Part of a small language model's weights.
Size: width 640, MLP 1920 squared ReLU.
Architecture: RMSNorm before each block, rotary positions, no biases in attention or MLP, untied embeddings, normalized queries and keys, capped logits.
Each number is 128 + 24 x the weight over its row's rms, rounded and kept within 0 to 255. Layers, rows and columns count from 0. The size above them is the row's rms in percent of the matrix's.

# layer 4 MLP up, 1920x640, rms 0.0337, rows 1751-1760, columns 160-319
size [106 108 103  96 103 100  99 102 102 102]
[[144 118 133 118 139  84 151 119 125 141 163 162 126  98 155 147 110  91 152 123 138 124 123 142 117 137 168 124 128 122 169  88 134 145 163 136 145 137  87 139 177 126  87 101 143 105 123 117 170 109 168 139 105 115 153  82 146 101 142 176 135 128  97 144 159 150  96 157 100 135 110 114 102 165 116 149 121 158 132 117 133  90 174 131 130 118  97 144 143 162 141 100  96 161 170 168 120 159 133  87 119 182 144 134 121 102 116 141 148 117 100 107 157  94 124 113  47 130 126 125 129  66 168 132 157 145 111 135 150 136 128 109 156 146 104 139  94 160 156 129 162 124 127 111 112 149 152  99 133 180 109 127 115 105 145 125 138 137 134 128]
 [125 111 159  80 139 124 139 164 137 126 119 151 101  68 141 150 120 150 143 136 117 112 141 115 116 155 130 138 164 119 156 113 122 136 168 124 116 161 123 151 111 134  87 130 164 119 127 120 188 147  69  91  73 127 148 153 151  82 131 123 146 106 137 130 171  90 120 135  86 140 116 162  89 147 135 163 118  92 208 140 113 104 130 144 149 119 119 159 142 118  84 117 114 123 129 107 176 151 128  83 127  99 167 112 117 136 131 110 163 113 112 123  72 127 130 156 114 181 113 133  97 116  98 149 143 127 166  79 107 132 119 134 148 154 164 114 105 162 113 126 155  92 118 115 154 128 120 107  91 152 143 150 141 127 133 159 148 149 107 126]
 [123 176 151 122  98 143 160 165 154 139 126 105 147 136 120 139 123 131 134  97 125 146 104 124 137 134 124 105 113 124 102 176 123 132 135 112  84 143 138 127 150 133 113 105 155  89 125 144 140 118 158  94  71 119 150 101 128 174 191 157 123 109 143 132 140 112 104 128 134 124 142  97 142 130 138 146 147 105 158  98 138  89 166 156 100 129 101 121 147 127 111 109 114 173 161  76 134 111 113 118 130  90 122 127 106 125 127 110 102 104 172 144 167  87 133 152 132 139 133 144 110  84 133 130 165 125  96 118 149 114  99  99 122 144 110 159 141 113 157 117 111 111 110 147 136 125 132 120 120 164 155 143 141  82 139 130  68 142 135 108]
 [124 127 128 170 126 111 158 127 141  70 173 141 122 113 115 109 128 174 152 108 142 125 163 153 118  97 123 137 147 196 122 153 160 136 106 140 151 134 141 118 135 143  95  83 131 113 183 119 124 149 121 135 110 110 123 157 125 117 197 142 119 159  95 129 114 122 134  71 139 134 159 168 130 104  76 132 131 166 134 132 131 103  95 104 139 160 114 126 121  95 152 113  95 120 114 144 120 117  99 134 147 136 117  98 114 129 147 118 104 114 141 133 139 123  97 156  96 120 138 128 138 143 135 116 108 136 141  98 133 125 132 146 149  86 132 146 142 142 117 125 155 159  84 157 134 114 116 141 107 107 155 137 121  93 122 101 105 111 155 171]
 [114 145 145 150 129 141  65 136 200 151 156 135 127 111 123 140 158 130 126  85 147 136 129 113 143 130 122  95 120 121 103 138 135 158 117 106  92 135 114  91 129 184  91  99 105 115 141  81 120 136 106 161  57 106 151  58 171 170 163 124 101 140 110 122 115 123 136 162 127 152 104 117 120 111 118  84 139 171  79 164 116 103 126 123 131 123 132 135 116  85 119  78  94 146 138 123 128 106  85 114  92 102 200  85 122 126 129 116  87 148 126 154 148 133 135 125 149 116 127 141  94 100 133 129 126 171 121 120 118 102 109 156 120 139 124 171 129 133 122 144 153 126 129 102 113 119 130 125 115 121 137 138 135 126 132  72 110  94  98 179]
 [159 175 140 138 112 112 116 143 120 102 167 153 165 128 110 125 126  60  92 101 118  89  89 123 120 118 112 114 188 111 160 130  96 151 147 100 108 102 154 126 107 108 131 127 142 140 134 144 160 113  95  91 125 110 116 118 157 144 114 136 125 160 130 134 148 147  99 104 151 111 164 117 119 111  86 161 120 119  80 153 152  87 166 150 100 136  96 102 114  87 109  93 146 119 143 129 119 113 136 144 123 122 134 129 146 126  67 115 138 156 169 152  97 119 120 147 141 129 128  76 115 121  98  87  99 135 113 122 183 119 142 108 169 157 124 162 146  97 164 130  98 124 114 121 104 131 117 153 132 133 146  92 129 149 125 103 108 117 141 164]
 [153 138 150 128 146 120 112 100 151  76 114 170 143  99 166 108 179 124 100 127 112 136 110 154  87 156 137 142 126 138 145 110 111 159 127 176 115 132 111 151 130 114 127 106 136 110 129  81 167 126 114 147  91 126 127 141 116 143 127 142 147  92  72 140 114 114 128 141  84  95  73 111 127 123 111 126 161  87 128 110 123 100 125 142 167 162 168 162 133 131 117 129  88 130 123 162 141 132  84 141 149 132 137 122 138 110  93 118 120  94  77 130 126 117 130  91 141 137 119 187 114 121 162 106 192 129 100 117 180 157 118 154 110  93 131 111 114 160 124 127 158 125 138 117 104 135  65 137 117 144 120 134 154 158 138 151 147 109 135 149]
 [148 112 130 156 146 136 107 111  91 142 127 191 164 113 121 175 141 190 126 132 137 124 161 128 151 114 142 139 152 164 130 157 167 134 121 139 160 158 121 184 155 158 147 132 114  78 110  89 132 150 124 142 158  59 121 150 163 141 118 120 121 144 115  84 167 105 102 119 134 145 162 125  98 130 149 150 131 116  98 146 130 145 133 123 132 157 112 131 112 124 134  86 106  85  98 163 146  88 132  69 119 132 126 139  99 139 128 131 125 173 125  97 106 170 130  58 120 121 140 135 111 122 145  79 153 143 111  97 131  85  99 137 115 133 115 136 144 129 113 135 183 107 103 113 126 146 125 125 130 147 137 134 140 101 144 101 127 108 115 158]
 [127 126 133 142 126 132 140 116 138 105 129 103 143 163 109 126 134 145  88 122 133 137 128 143 108 117 117 146 155 131 126 141 142 129 123 142 156  88 141 140 115 168  93 110 139 120 137 109 144 134 137 114 122 147 118 122 133 161 125 114 145 139 111 134 124 134 121 153 127 114 156 121 170 141 124 104 118 122 123  79 149  97  75 135 105 132 129 139 100 105 152 125 106 157 136 165 135 128 116 129 157 105 169 130 128 122 137 119 109  90 199 141  90 116 133  92 122 140 137 128 111 160 121 122  90 155 146 107 174 112  92 119 158 140 127 149 157 150  86 115  97 122  94 115 125 152  65 118 163 161 151 134 124 127 127  78 144  75 106 155]
 [125 114 205 128 136 148 144 133 119 126 117 149 124 102 125 135 140  91 148 113 136 187 100 130  82 179 120 165 100 163 136 108 146 136 100 155 161 136 142 148 101 154  99 136 127 132 152 100 169  76 129  86  96 148 142 117 164 122 112 134 138 170 131 137 162 135 102 132 103 122 133 150  91  70 117 114  95 127 117 154 135 162  89 120 155 133 131 130 127 119 146 123 100  84 118 123 133 123  85 124 141 121 151 108 101 119  95 153 148 170 133 115 135  82 128 129 113 130 151 100 147  98 121 129 157 147 148 129 106 130 136 130  93 167 115 150 131 137 176 119 154  60 136  99 143 138 153 170 160 139 159 137 148  95 105 105 108 154 140 127]]
# layer 4 MLP down (transposed), 1920x640, rms 0.0263, rows 1751-1760, columns 160-319
size [106 110 101  97 107  98  99 102 100 104]
[[128 151 112 149 105 126 161 150 156 127 124 125 126 151 100 113 137 136 153 129  98 143 153  79 155 136 136  82 166 177 140 153  94 100 143 108 147 125 174 136 115 148 114 121 121 105 120 118 141 139  88 115 161 106 137  82 132 149 124 116 115 108  87 121 137 139 162 115 119  75 177  93 154 136 115 111 152 160 110 124 128 138 154 114 144 110 135 159 161 119 193 130 162 126  90 163 140 143 164 111 105  91 127 159 168  59 114  84  86 178  77  56 119 134 129 109 131 133 125 131 167 129 150 156  89 166 145 141 129 117 129 115 141 153 135 152 131 107 159 167 106 123 120 135 160 181 119  67 153 127  93 129 103 104 162  97 134 132 108 117]
 [123 118 116  97 180 139 127 130 119  81 101 101 128 117 158 103 123  80 127 132 134  90 164  86 139  97 166 106 134  73 112 188 113 211 166  68 108 151 167 113 120 114 154 137 133 152 147 179 138 113 127 106 131 142 105 104 114 131 144 129 124 122 157 109 135 118  88 168  83 124 144  90 115 150 114 145 121 113 171 133 143 103 138 120 110 151  86 126 111  84 118 109 132 136 139 122 122 124 121 157 114 157 147 115 148 136  98 149 111 108 108 118 153 145  95 155  89 127 112 123 146 120 127 142 171 139  98  82 134 110 124 137 115 117 153  97 133 103 159 134  98  89 126 121 183 115 118 127 128 176 109 143  91 138 113 107 142 131 120 116]
 [ 91 168 127 139 125 136 106  94  98 131 131 131 125 110 127 154 152 145 131 104 122 119 112 147 166 159 160 153 148 131  95 129 116 199 102 116  82 116 141 104  98 176 136 115 122 124 108 165 120 129 114 105 114 129 153 153  78 115 118 129 121 122 124 158 126 156 110 138 146 139 106 117 140 161 166 146 149 124 119 141 156 154 163 196 140 106 106 111 139 117 153 166 132 139 117 134 133 105 121 117 110 100 129 133 142 152 159 142 128  98 122 145 143 128 164 135 138 159 168  94  90 121 119 175  83 135 127 136 147 121 129 137 136 159  90 133 118 102 139 158 137 159 150 126  82 117 141 120 125 146 143 139 133 125 142 124  97  86 104 151]
 [146 114 112  90 120 120 129 130 158 125 110 102 141 137 126 106 114 123 114 144  62 117 142 139 111 144 117 138 161 133 101 114 181 108 109 105 124 137 154 114  97 154 115 148 111  99 114 137 176  84  95 133 125 163 167 114 141 127 103  87 188 142 106 141 155 111 130 124 103 167  83 131 134 133 155 104 183 140 136 106 105 125 110 165 120 138 147 116 166 125  85 132 120 175 139  83 129 160 128 137  98 132 161 157 125 125  81 176 115 120 149 117 132  90 156 173 110 145 100 132  89 140 135 116 133 128 117  96  96 174 160  92 146 119  86 162  95 140 120 156 167 141 161 101 158 182 140 124 166 126 105  99 118 137 148 136 120 137 159 103]
 [126 133 127 129 131 114 133 104 125 127 144 144 102 107  81 138 139  86 134 161 125 120 128 104 122 111 105 134 132 134  95 116  97 156 103 108 133  84 173 138 156  91 151 127 158 117 167 139 151 136  68 121 186 149 120 125 121 133  73  88 120 126  95 142 112 112 115 172  98 154 125 109 130 131 112 144  93 128 176 134 153 115  88 157 159 159 117 171  77 140 127 120  97  97 139 142 100 134 163  51 193 145 158  94 135 100 131 128 143 113  89 115 100 108 123 129 141 148 183 147 131 114 116 158 157 150  90 124 136 107 116 109 101 166 157 121 147 135 160 122 145 157 134 101 123 178 115 120 157  89 144 114 114 115 108 140 123 134 163 140]
 [147 129 127 181 119 156  84 100 155 151 184 132 111 137 119 124 146 130 126 154 162 125 119 110 165 116 165 112 136 108 144 150 142 170 130 143 146 123 133 109 116 176 106 136 134  82 105 115 122 110 120 119 141 108 138 118 104 148 148 120 104 146 157 117  79 174 141 104 144 106 109 108 155 136 138 123 112 143 172 125 145 134 131 169 154 177  99 127 123 127 152  64 123 113  93 136 113 125 119 133 121 122 162 109 133 154 118 115 152 143 169 152 115 108 130 133 182  77 130  86 105 139 134 101 143 115 129 151  96 141 145 147 137 128 154 119 111 127 153 142 110  95  77 130 127 133 120 132 142 136 104 130 118 140 122 133 100 136 109 106]
 [130  82 101  88 101 163 108  98  91 124 130 146 160 161 109 105 151 176 140 129   0 122 129 131 106 136 175 160 141  98 142 125 102 116 129 137 124 137 131  99  80 201 115 173 131 106 140 167 169 125 127 116  87 171 123 140 126 164 151 112 144 136 128  90 145  91 124 145 134 145 131 128 144 140 173 142 130 121  99 161 103 118  83 152 154 114 116  92 158 136 127 101 125  86 113 133 157 146 133 146 112 154  82 115 130 124 161 151 130 109  93 145 124 108 115 113 149 122 154 130 130 140 128 102  84 109  98 104 134 164 129 112 113 173  99 127 157 111 160 147 135 148 140 130 134 142 138 139 112 162  64 117 114 155 100 113 104  93 101 117]
 [100 146  23 100 141 158 119 154 132 140 119 107 129 144 110 129 133 107 160 113 139 132 143  96 141 135 135 102  94 128 126 109 167 123 136 154  97 128 149 139 160 108 133 140 135 164 128 115 126 110 152 127 142 147  73 127 157 146 180 143 145 163 122 140  90 183  97 133  63 117 116 101 154 121 160 100 153 148 110 111 130 130 146  91 141 116 122 124 128  96 140 125 139 170 147 102 108  90 144 105 106 105 146 169 146 136  91  90 136 122 148 133 149 118 115 141 144 152 157  99 148 133 115 165 175  88 108 111 143 152 140  78 124 111 123 164 113  86 179 121 169 143 146 133  83 163 124 156 143 130 131 161 158 126 152 135 113  97 158 138]
 [102 107 110 140 162 141 115 122 157 171 114 145 165  95  80 113 147 128  78 134 174 130 163 118  84 141 139 195 119 162  86 173 133 104 137 145 145 106 183  94 146 113 111 142 138 161 152 137 127 162 175 111 145 124 112 157  55 160  92  77 161 135 133 104 129 148 150 116 110 156 137 117 136 110 155 118 167  97 117  85 118 125 147 132 129 126 103  88 182 144 158 175 121 144 117  97 142 147 117 131 139  84 130 106 109 174 153 147 157 111 137 163 120 160 135 151 166 159 151 124  87 130 119 120 115 126 132  92 116 138 153 159 106 142 159 104  90 105 121 121 152 103 160  89 139 118 168 122 144 153 142  99 171 133 115  96 133 129 139 100]
 [119 130 127 126 143 139 158 167 106 143 102 139 124  89 107 122  79 119 128 101 162  88 101 120 141 161 148 100 146 143 129 105 107 125 151 136 147 144 131 127 116 118 100 176 107 124 130 108 128  89 119 162  88 102 128 140 138 138 136 112 113 102  90 137 109 138  89 123 138 137 141 122  97 159 122 121 130 140 132 159 147 174 114 134 136 116 118  92 109 146  90 102 118 181 135 154  82 127  74 111 137 115 119 168 148 182 141 128 106  72 111 101 122 131 139 105 149 142 154 122 164 137 106 150 131 109 149 108  96 133 139 141 143  93 135 135 132 140 100  91 122 119 112 115  70 147 137 100  97 154 120 121 174 114 126 124 116 103  79 117]]